{"head_dim": 64, "d_mlp": 320, "attn_scale": 0.125, "parallel_block": false, "init": "normal", "dataset": "wikipedia_en"}
Each number is 500 + 25 x the weight over its row's rms, rounded and kept within 0 to 999. Layers, rows and columns count from 0. Numbers have three digits each. The size before them is the row's rms in percent of the matrix's.

# up: layer 4 MLP up, 320x128, rms 0.15, rows 139-152, columns 64-127
# down: layer 4 MLP down (transposed), 320x128, rms 0.14, rows 139-151, columns 64-127
# gate: layer 4 MLP gate, 320x128, rms 0.163, rows 140-152, columns 64-127
up139 095:519497516498500515509443523531501534496523504521493477514494494515484467485549471494499466492502519490500531497539486486459496514497475498497509475519499516542538544493486505470430499522500530
down139 093:492460531514481474463537511526540491499493509482476522483492474477506498543488538482516524512499479486461501478567522494488492526491498526494519474513505501532474532501474466441480472526465488
gate140 104:520520472477475463497493489492468519479523473548506486433530529464467494538491491511528493508541517507493563402496518484486502492503513483524524480534513514511491531496480489481479509526520504
up140 100:488456519475559462519514508516446461488504458507503492470557518473483469524495459540533509482495500504496517475537516496494517476505566484511531518492522532476515507522518457480529531480495520
down140 104:517538553501524503469489514492514478517495491535544501472468448502524498497486496525481488487496525489492488437469503480470488504538499525499505477499525487485511456515495507476467517520510478
gate141 111:458559461481494466538518534544531525493535495531482541545538527481515503516507472489467475515448495522494492487497481503474581493520466495534511504454474504523490487502525494489505554478489469
up141 106:459477477469430503472493505498502545505515538561474539479514549484471509480467484470484505526507509490484496498467532511505509481508456529465466511500483472500459513520535503523513502515448515
down141 104:521466473519432493516447432504548503469494495509525499511488479537489495496446498489486530503509470475552508499517532497508521480477532513517509484484485467484462511470493540535526499505502475
gate142 118:508479514538480516465501496510514529470530515502457451473499509476485496503515559473505503475508500511555514459520464512509494470473530488520486497498498526535521513507504541536479506510507534
up142 114:513496507474522519532489507514489490465554527507489482532503522450506501500510477504493525516481517485511543477487530497510517484516492453544452506487494541536489519481499506512462506506530486
down142 113:472499521522508493491464495510513463497513499518537518492497519486535523519525461489456528511523491493506508507480532476499482495535532495550465519492475535521509507526539499548498506489487523
gate143 115:473492475483471471483517486507475479496532525525528531495537516535498510461493524511502488505486492455471438506490544537505485462497453489498525468457555500518514488527503500493521544526462514
up143 117:485515537510505476512497508464559463514490518432483497439506492478517561497493475474524527471509488545463510502515487465491527477477557493490499478437469517524506510471494485524508509531500510
down143 110:497539466512505461544513494490522514566489545465490476479496531490534502500478495515533533466497490510503499494499491486439533515505506489477473489486500501509514477461555532439519470518494516
gate144 090:499501486499499512478504423511494478496478495535512513502533488495452481521484488529477517476533528475491501516479485471540466477495525519483473474487504457542481436501511538499489532458459488
up144 097:479500470459520513459495473516473507504485496537493521511521439530523523546523509518497520508505542530480487473434518512540492476504504551494480486473451511520556477464512526493485514526479457
down144 089:499500476455542497474479492507483512513480468486500543509477486476524518504482489499515483523532495494505508486461505518544531495476524509475505489499467516478505512485466490489490482534489488
gate145 109:431562538486494483504498454495518486526502497490508510521489472524485456489517504481487534504525510513516506507539515465510487461530530483491507482478483527535529523518516504485505504516511497
up145 113:507519464493484493540547512493477507517526506507462497500504537490500523475540446474520458530504488480558485503483514466491521487521508441479492500545509505472497500441524517529517453435484533
down145 112:494489462503519490468530481500509561514460509499494503469513509513531489501521532501502437538513507495537533494499485494502503491505482448477443481509502451504502505494527509523473478446501501
gate146 115:498484495519511497553503512522515463493507473479485492523539457479489522518495535533540505485507505547500477550496509488443560504500519517516498502471474490472489476483525526474508520510500521
up146 122:511494483466514490471446511494462484500487511495471541445462477503484451484502523500528481490486474483500494529547505484543471486486518510480477505514518490523498488513493461493533456538481557
down146 108:515502461486523462497453496498514492515482505512505520500463518480476504511548566494525458492459467473495502534477518516529511448468457521535483498574552491474467540477491471497530499473485520
gate147 108:492511507484538543482498491482434501496520473532510511480529492508506514486470478521524488504540486485541489508495575565491523470505484486500449506499535438512466458451482521506483528497471518
up147 112:500513479481494457489494473511481488526477506462500530534513437538506535480500531462537489488504508522525481478502462517491505542492525497532523513530519510501491531488460500484480485520549518
down147 102:469471494494545573484532456472506523452458509511480475518480458533493498519573526490514477529489463516479519516500410479489522528487504487469504515522490490482526518504509483483499454506487474
gate148 101:512504436525515443519466486438491487509535548512488526489482503502518524521504508531484558487511505530489546522473563495525532524470530483528521507478502517497519477476517497474463526534503431
up148 097:507484499542518487496446512462477460518487506460473506497502471514502528478505542532508502499496541513525483475488523500479516499493550530526509502457479516460480479529459444470535522554523458
down148 099:525486469506509490490521506482550483490505489499514590503494506495553478542497509493499472488491515477536491491484493490515525509503509510538510480482465505516507470459525507495468513543493451
gate149 095:470512499528516512476530463508511487500489497503505479481454509543505482491483511484476517528513504478462492515507471466563519477476505494514503484502477466512515501510507500482558509531462464
up149 100:547503469497473490490469503514490524528503481512498503465516483494484490536531534555484509509517472492504481509497524503471502498516458498509482458509498510480501517507478453553511500534477543
down149 101:484526532530495509474534497542518525514497474511535511471496518525479457523477453509503496490508493547487498490501474497481504474490505509519501512509496465493551517526490509494494532450488501
gate150 094:481520520497501511530508491544527474535499507494496449515522490532504510508520536450548492509483496461513466511500485493501495491532485481546508425466526530526542492510513542492488511506483508
up150 099:468491501490508540508523498557504488503500528523494463514498483568521478455507533476536496532501480467511479506502467542493526488510492489524539443480519538483526532498520503484475479499501512
down150 103:470490506524494481517501511485532513531529523508510478507499491530503510474554494511511510497502502454490539536447523479526519505533507502534486432474510512511507523518542466503524475502484479
gate151 110:446546537482504521532525510501476483506496537496529474525513517520525463556497511538533502521469509523509482488523537506513505506497479496528499481532473471509491532482524495540442490493522460
up151 116:490501496508540500509512475492472485495512528507544499496503472498542525480458482515556495497496529534544522510505516521503508454516507464495500479444515533485530504461456527511494506482491439
down151 120:493521510521513503539474562480514516527459504490489482501491490512495450522512532482494530502493464500491455519507507517515554525497463475510528490545515499526483475516500496529465499509505466
gate152 109:524472510503500519489495491462498495486482483501509506494483444510516501512447490508520510542491542469469524531519487505468488477498474511485486503480484474508511509445502472558507483520531542
up152 106:497524538515499497513450490508472485519466486516524495473481478488529526483466482504516521506534494482498520497547470481475528513501519502529538465542512526508478515462480487526499471570512508